Each number is 128 + 32 x the weight over its row's rms, rounded and kept within 0 to 255. Layers, rows and columns count from 0. Numbers have three digits each. The size before them is the row's rms in percent of the matrix's.

# layer 3 attention output, 96x128, rms 0.138, rows 0-95, columns 0-63
117:102113143116147136119141136183146138186090179064062212134132203189110100091125116052132096129153100092130060187172144110088101133168069136133057117154122106150181037135125201153119115139160152
099:168167167112113167127091109184083174131136135226137132121103151205063121111065146176114133140168096038109094091191154160136120163127113106115138078055131149118143123113090156103175152087100070
101:101063142106095133138111121176132136142096056155099106082138116095156155112204036150087185101088071130086107171092139135193138075139238119133163188181105122178140116130211094139098183164167105
114:158125137111142058131109087103144039062149151120088103093117157159139099049195157102185098168050183171101192121057084186128093017126170084121076130114130127115114147069130194107107128104109113
080:099122130139208083143128086119132114104145143083103142104158192116096088094153140117126130126139190101104137090129163129151130092120133182125069100093167135154140134067195189121136165137048159
105:192179109112074084142112094175191106083170117169156112118164142236131043141044172178050054044113157106136145167066089091062055129142100157111177129150151114161132172111151102147104120159103161
089:108182156150075173112177128192124072178132166160120100093022129201080137155017156117170077154140059072182084103111054088091093158143102140127134066120129117157163115130047127104148072142159128
074:136203122130043142186153155159090080145069103147090144151127064161147176088078120159146119169191189099150188094078122122109080094136159093154094181137103118089144128174121156142072006145132096
101:059075113174141099065165136067108111179108105094073159133130117140120145139192110107182157110110115112121184182134132200181009079100146189205155132112056082111138177124080103142074117127107078
073:110170147167123148153167188185124110082103130118148091085136141067027168121135161134136185117110086166145078091075109133144180092052159074170177106094106095128057137132103104161100102151194086
112:064169068131170143100062123209133189193121118117121102137169121155179103170157072222096148084093090095077149203164214167184047104091184107176173166129077139093155140101156114169105169099121157
086:169093128142111134140105121131090151137048104091103137183144057233148095096094140154152088148110120162087149119062120082067081128096154088182193183120152068104062166209155151138069103117126176
102:036144130173132157118105138164176158107106165073126140175167139119197137221191130161101209154142147164140118082159175073176109146113116116129100164098130178142061098160203121191086122125128229
059:139084179112117112176135187101121075104136120067172131101176154123095137135141162133153148186173138149140080080151177095161131114074122141108147181128144168165093146251076179204133127115112163
119:190092199140156103132144099138069180143115128111140171129143106114114134125175049143156094174111076063093155108150121076090110204139065054128105148158166164178089099185248055152064145195146158
088:082153129165197146138123114134067201147106154040073101124144154161134121054118119120141084190087081121133141191141154103091094137072147153214106159148064083147130136202106110149099109145128177
093:078141114121071151127130115164160101058121165126107074043124071095159124093178144156155164195091131204153120079115103050159158129113170084086136158188105203102098124142144140100093157215186135
099:114073112130171171093148025169072155212142135144087155143152083147124113146159068116083163111068091119086139161048084111097132096085148170197188071122135080114136152114160165085069130178094159
093:177100089109121116108101095053141151084097048148137136161162033102224117132137104186102149131102196168079202111045132109084125145160109115111161208119164134082090119215178132129113144140098137
082:201207118165095106125184112137165182164097090180193138156147144121098115139094122115106143073163141078090176130126088168081072158130059100136185084059101099102135122116093130147161157120113058
112:119141136120158186038060114111095126071070124176121177131134128142139160109127153134044135138155096102162110060043106140050126070070080143098143045099138076084161105090114172107110116150067134
076:072082122108128166142118182103138068085095127124107065046133199177138133147162126116158188085126139126131101173099159147162125022086165187158118216179080121104160141166109182152115130139136155
114:164153110100103162125143158139141126190122119136179172192164112175141111114121121159117132162170089165099108139127151122092091151188176062110149176139168100081100149209141146188057094071121152
108:123104178185105159097130170114061147196088103149135175135078135090110216112153101118114171187146075099182088091097127199147108070116130105150121083129114104113188100194021157145101087161134087
099:120141074056060199139180147195135082122127068141165095086160082065080079120012154114114131081120125144099095119084154147173191158176138153147197182153096135123151164131126105129174159158169070
129:102124095150095119074086111124088060150151109167137044037068129070112160121122097146170120177140106115162127119160148190187098093186128155124143121143111153181113187100114066099213179148088059
099:105110119158127144113112103130124089069113114157107102073115097136065166140115174146119161107169187145206129034100080149132051101088074164161118082101080082137078214087114076123161080220108087
105:103072071118085153039183171122154097123080044147102203155149154141120164154147100098140128097141157087117139132171117165127034128188025140137105176116071088094116145147129144151127102168176051
125:069142159155138146162033112130028138105120109105086120139188101128159115167093121174124102172150094106191182074140171167124065113123084121091161142126122195153069151152084080187165143114134109
071:156130118165147092109136162129077147142105119123142220197136139112119170157127098103104140052155185113127089171140114106191175139046102126209140133114083110103158134130135103125126046178109166
084:119119153146089127089088171097126107169132089099122163191162174129187112161143196157020120157159173134123153096103195197106091085181091144121141175134122103112184104198068161136141113128065146
158:145176145128138165172152177210158156136125167109182177191142165163114099132131176125101132074129157156111115142110111140120098130096139064150110147105149101101182078101079163167088060121150172
082:077077132080035136182200102123229082132165111111088126118128146170176083095104146072119099175113150099140170170136125104145091125152123166084142155143049138140187071194042143137176133105172099
082:120149174111162136196129114032077126060100107038126103157205034115127083149158177141162142147166154141131198127118150209114141149134184112137104174149114141057093144161101158186108119108163104
075:101054093117149083102084148086130058161173167106122134133070083088165191152170111109158085208156135186148082131175096091184146131168097165073104081166159161167128127092142163099139155193152162
116:139112193133182107183099110144023178148173175123137076116184211149049059132150183127114118087135123129117159103168206180166141117081138174172125114113145129133109184120105117144155193057045139
122:159148166086028132185176139153117105103160101184196100147130107131055091139037168118141119109151067055148069077131108130143189194146103098116206108120174185148126153147112106136161175097161104
103:184165133148158045081067117103133058119205184159162099139130166104130131088176146131103049109115126153108153141165086180165123119207096122171099119150139130134121156046172048114119163120086140
090:169137132143158077199116153063235151083170122108225152178119111108168150135085174136051108057146182150154112157117143049141163154088185166117141108116196160205146115174127114164149084080127176
082:106156148141143134109101174183102120084131091103099141069128107141097172177078132191133134084107085037159112176075139122133109103037079146144171143102125127164095173130105124187095084113156163
120:061098086141123193151201100155109157194077123115098113177144081111111136162111083040210176091129092216116115186154119130154195145137226160143152110112108115094151104167070219146181137109190157
084:158179156167152126202062173153086109093070109081066125107173092061129183084067102147147066141174056173191115126112164190130161117159138066144141194141108099125142148151136118188149097205217098
105:093075157127101148125164160139142026104173068134182175131157133098060127191114163115129162071136143157166115119067172131166188091108201193045137123115234151185104174149149158141116116062114156
111:159106155053066130111102150080177068087128110198151094083111136217118106126142151196101117138134119081077160100088140072113117133092144122077183197186109109105063187160185079083122126105070126
153:205127116119103058194153145098163186149151085136068103094119128093166110174121092155189169137061189148046159154190187113158135141097147114098088192063086179078163091156108185140183119150156097
084:135069123159145174115158108177047155054144087098131091104193130013095131172117149128133110138109123161140157056100124162171173166150056171182086152110152173115099185140142136136105170233120133
095:121121161155029182108221119137138113150068108130223164140154157167066122078200135066087120079184175097115140044092067130073104139137145112118132117200135052128133154168123078072101130186118071
096:168160190119165096177065191092098173139065112180109105213059109169173135159117123179179080105108126102090133111141158151172153188073141086135167166118119134073204127089126169137147106097109140
106:188148099102174117133085114144030146196176142115147148178218087048140087120059136129085053146148098141115152161143173189154188164194069128160179139189123141063170114153130130132139162158123161
075:124157109107114150102100129124152147133081121172165074103059113150167091127148123147196106134080079131133168146080079182080143144111140129081175101219085118089135182041102117062169139118171098
092:121156176155120152133156151061119137040097153152189108191130113124043149193081208119142161104186118111202168030156093135085156232165086120078106103126148141123054138146112080118147116126131120
116:186151237166124096193108134110114176155151159132142086081090174100120107174255082105118175098080099077066153088164098138196181144090151117114104105175168172152157095087133089124123156144163082
110:094165114129138127063113108125208198125150102153115129118122150125169132098089083160068118110114039045151059212167145089093134160173095138089154128116103155194127065106169073110146219062113129
097:147169157193207124103063155146122161146180177110083133147176198119129109140182148158101095146125107097125101170179158187109106072116081137122090056079125098135170108022135163083070154091052152
081:109098061087074108058178089142178048073199186142167114113107114147136129100163163096105079135100153205131137110119027094149119126144103141134127095173128099128076151099130066086134122183133151
104:136119221156037144165107132168110130134139084146113088077068146165162111168127098165125066152104143001136133105147091121144119141122050153068126095164138159187201125097051101115187150202179095
069:149090123156091081143175076111132074105157069099110152164121110159118130085106177112102121109130241167183178097037085135064098130165164155149075119136162106189121149169127162075112054114055121
084:181126111108158121092100098061085152147068100202159126148103101118110139054148059120160122128122061140088140139085073170080191150159180054135211116169147065119113154124172067081142157084135077
073:104103123155072153106187170113156109135137101064142193219171056091186114175188111144118202163105168122115198129147093217163068122138120069063110131121112149074081094074073107099080055159170102
064:098102126143100163172109086127082139163053183169082169144110078136147144058136111063192157196173163146153168027135073125081144163170085088137144093121158123084115121135086165051148106188146090
063:121099136095189189130079125122075156164062117158151118102117172138074153133098093141134163133198116073087062117160181091122189149069147117116142137094147112123132108130194136105150190151086146
090:041146092116168179064111169150132158109130157080136094139173176094143134091178185138130123196155090202109089136162198083164162134095131137197166165149071108119084129194133096144145139092113144
081:131089102116168145107183060068122159139142083120109140126161116062143107174143069111188207092135115175133130135172127146139175209200151122096139141087127161094082129120179128162127173106165075
092:140064103092074108105209171113223097123168039108066180092142179120129094120094134133127149107062159133103077213078161128114179051096140184083138136045106096142130123127072179137118120061119113
133:083149128107107194107157109116158108114121204135100138150158171188134100135171126120139186182150053155117134071207138099062117134221133077043079159102136143121069111156130146148089153018113139
067:079215105169112127145106183148167129121192153089149039120142134003145125206113209141143143133124081161178104130144150163186144107128172153144142100147122149123180155064086098150121122095153181
098:122201082165206144144090137123150169179114126103130128149139135119189158133055064169081063112155137072163056207152173083061074101174158131131093159150142118195201141131206087149095147125110175
079:099092083116122082095157159107121143151149150150129132161149232130060127088104146083134104152141136126102123132252148178145116148225109143159097123160071106079153108123104144077176139135085090
117:140176152148124061188129190120184102097110151059057112105115139145142146066150148106227050179125141127140134173171119102122119161126072042167073164208051152111127102116154119139118079182224133
121:104141172133090158133124157250140066162165211097139152136099158127134140154201139107095109172154113165138107112103086105166114077118103127109059072146192152189190062065090159175096092171147179
129:120042156068111202107131076208112116133188115153116110034106120154145103175087093190147119141079088070110082152112167047149147126069101180058155109069192202194135163114126149108144157140119166
096:143082097097149127122187113129080144167109189186167160182086105172058107130118110061167154109110058147112096132138076102102198201146146118150155069151199133097079133076178167083080125077123179
074:166124147081114046125118080034186087169193121153089093111032076164160121129158137127169127165085177139090203158099096120144164125109155170107113114121077134112167113126041150088201093053097129
077:207164128098120131152048098193093127196115160172128100073079099176130127083153069145140145153099134113080163160122096155186115103120106083194137166191090086080120122090134085099146103152163115
096:164094150175191067070078138060189091082115135157094195130120116072159185167175142142117125147123136126137163068104139122145094105135027142103133106083121153156100096127176152162126121147080141
167:091144169168164125129097204070153193134111095091163124174099124072157184178177119136080141045145077085178101180121110148143187133099129153138177113169104096155135091129090053169129127107170120
103:181073155093087123151217101049194169102164075104143165141163125106114100124109137080112109070126179159135150140150120100097175212202127177073085166139142142170156100196094065150153139121138091
126:066182035111084157085166088166186141139151156164171107131095107111159141078091137129094132190166109180167058109149092042069097152150123086135156089124087112167048135130186053057145154093120101
080:084082111146175190144136104127077143195040153172127155136060107117141199165112093062152160137152167136161091018154119097095111124119119128124037102129139171094199128123149204107167103191133113
082:165118120106158079109177083118127197138193145144206152085111154129086133096112124118095130065111124118099035156150127024099187129057209172170148077109178115174122141185185056109142136098076162
111:122160127153159092157147060112150167070198176103097088115108131128106119116048171114092117130116157169214130117135083103090108129097111187111062074070104133173122104112052089103196117148100107
094:174108187129211118174062151122040213092054149119107157140091104161186193095107074148147098138137145112147111122138159088124127156109132076154062174115156173106142069181156142185100111145173153
083:171154084079216129098044165172122103119162218167137063098059134141116178099115168174114078111097088164102106126080120103159197099071121117178102112146159119079160145041161149087080139122094179
104:171069168092175082143141076062096122138177154094085180107129126191111087038151137073153054200094102162099172196093110092075149121077130178125128112154098090170131133168118110129117127114104150
101:159142062078193095129089103108094124147123164156129110122106123134134120060115116130143138150121177176092129142095144114111115050074205085162148112084149071084116168067172147091128108082074131
102:126111111120123105177148175178156110104087100116131181154146117102151174120122116138135117104168242145141089106142159058179117134124133097144086198166169154121156059190205188127113078166146163
086:031145147211148073118179162047138154132102185079129143153095170099102171093173135046169108121137107163193105151237146113142129173177159137140096105155093107131087123171119124150130135127173109
122:137138089070159120196100130052136125045083146129109064067122181132120126024038144101144097171166162163131088112172189152099173093184182108073053188130093126095125148137140152107220199110110090
101:166117051088145162080145078135121154113133111106075102148148133111162055189076090163087170168079167119083129139131153162122162141184072152077068132058171177064172100037153243120140180155078146
091:049179077182159131119172207148208120172089160114159120151078197167041169123128165099133165092182164100172055162159115158099083100140127119182097125128085030123152099089138163093113086120106150
123:149172108126135102102116130078156108164173181149233153127061137078122206063134156081098092149192148166167094122132095077089175148129126102163122098165141079146115135144150050055169097129108144
082:148098106119150153058129106085130094098077083118129207150127087038162164149156071107090172102162115138136131129055129085136188151172065106077179118079199167194140065110203155174111164143131134
103:087063137123110162116207101127185108119175147048144158141173159172127070189192194058135125070116150139112157170132079122125143158122115213159108087167143093140071142123111095151072088077173153
069:160178088136183113099082125115138100101161134160096121108097121128156144145100152131148109089085126095105178179103127168127170085080114185163109059054136158107105132047115097121140113050110104
124:170152081108077072170161099185110166150194149122138129166176066105135045137119161101175145106083153180087200146204102179181105212151126101196159106131113174076082117086104092113131124087210063
094:104141078137094099101121109113153104166155127187144097145118114094196113193174131146133193095099138138127204115128103226149050113220152119071177084104158157100131151071102153114111181066138090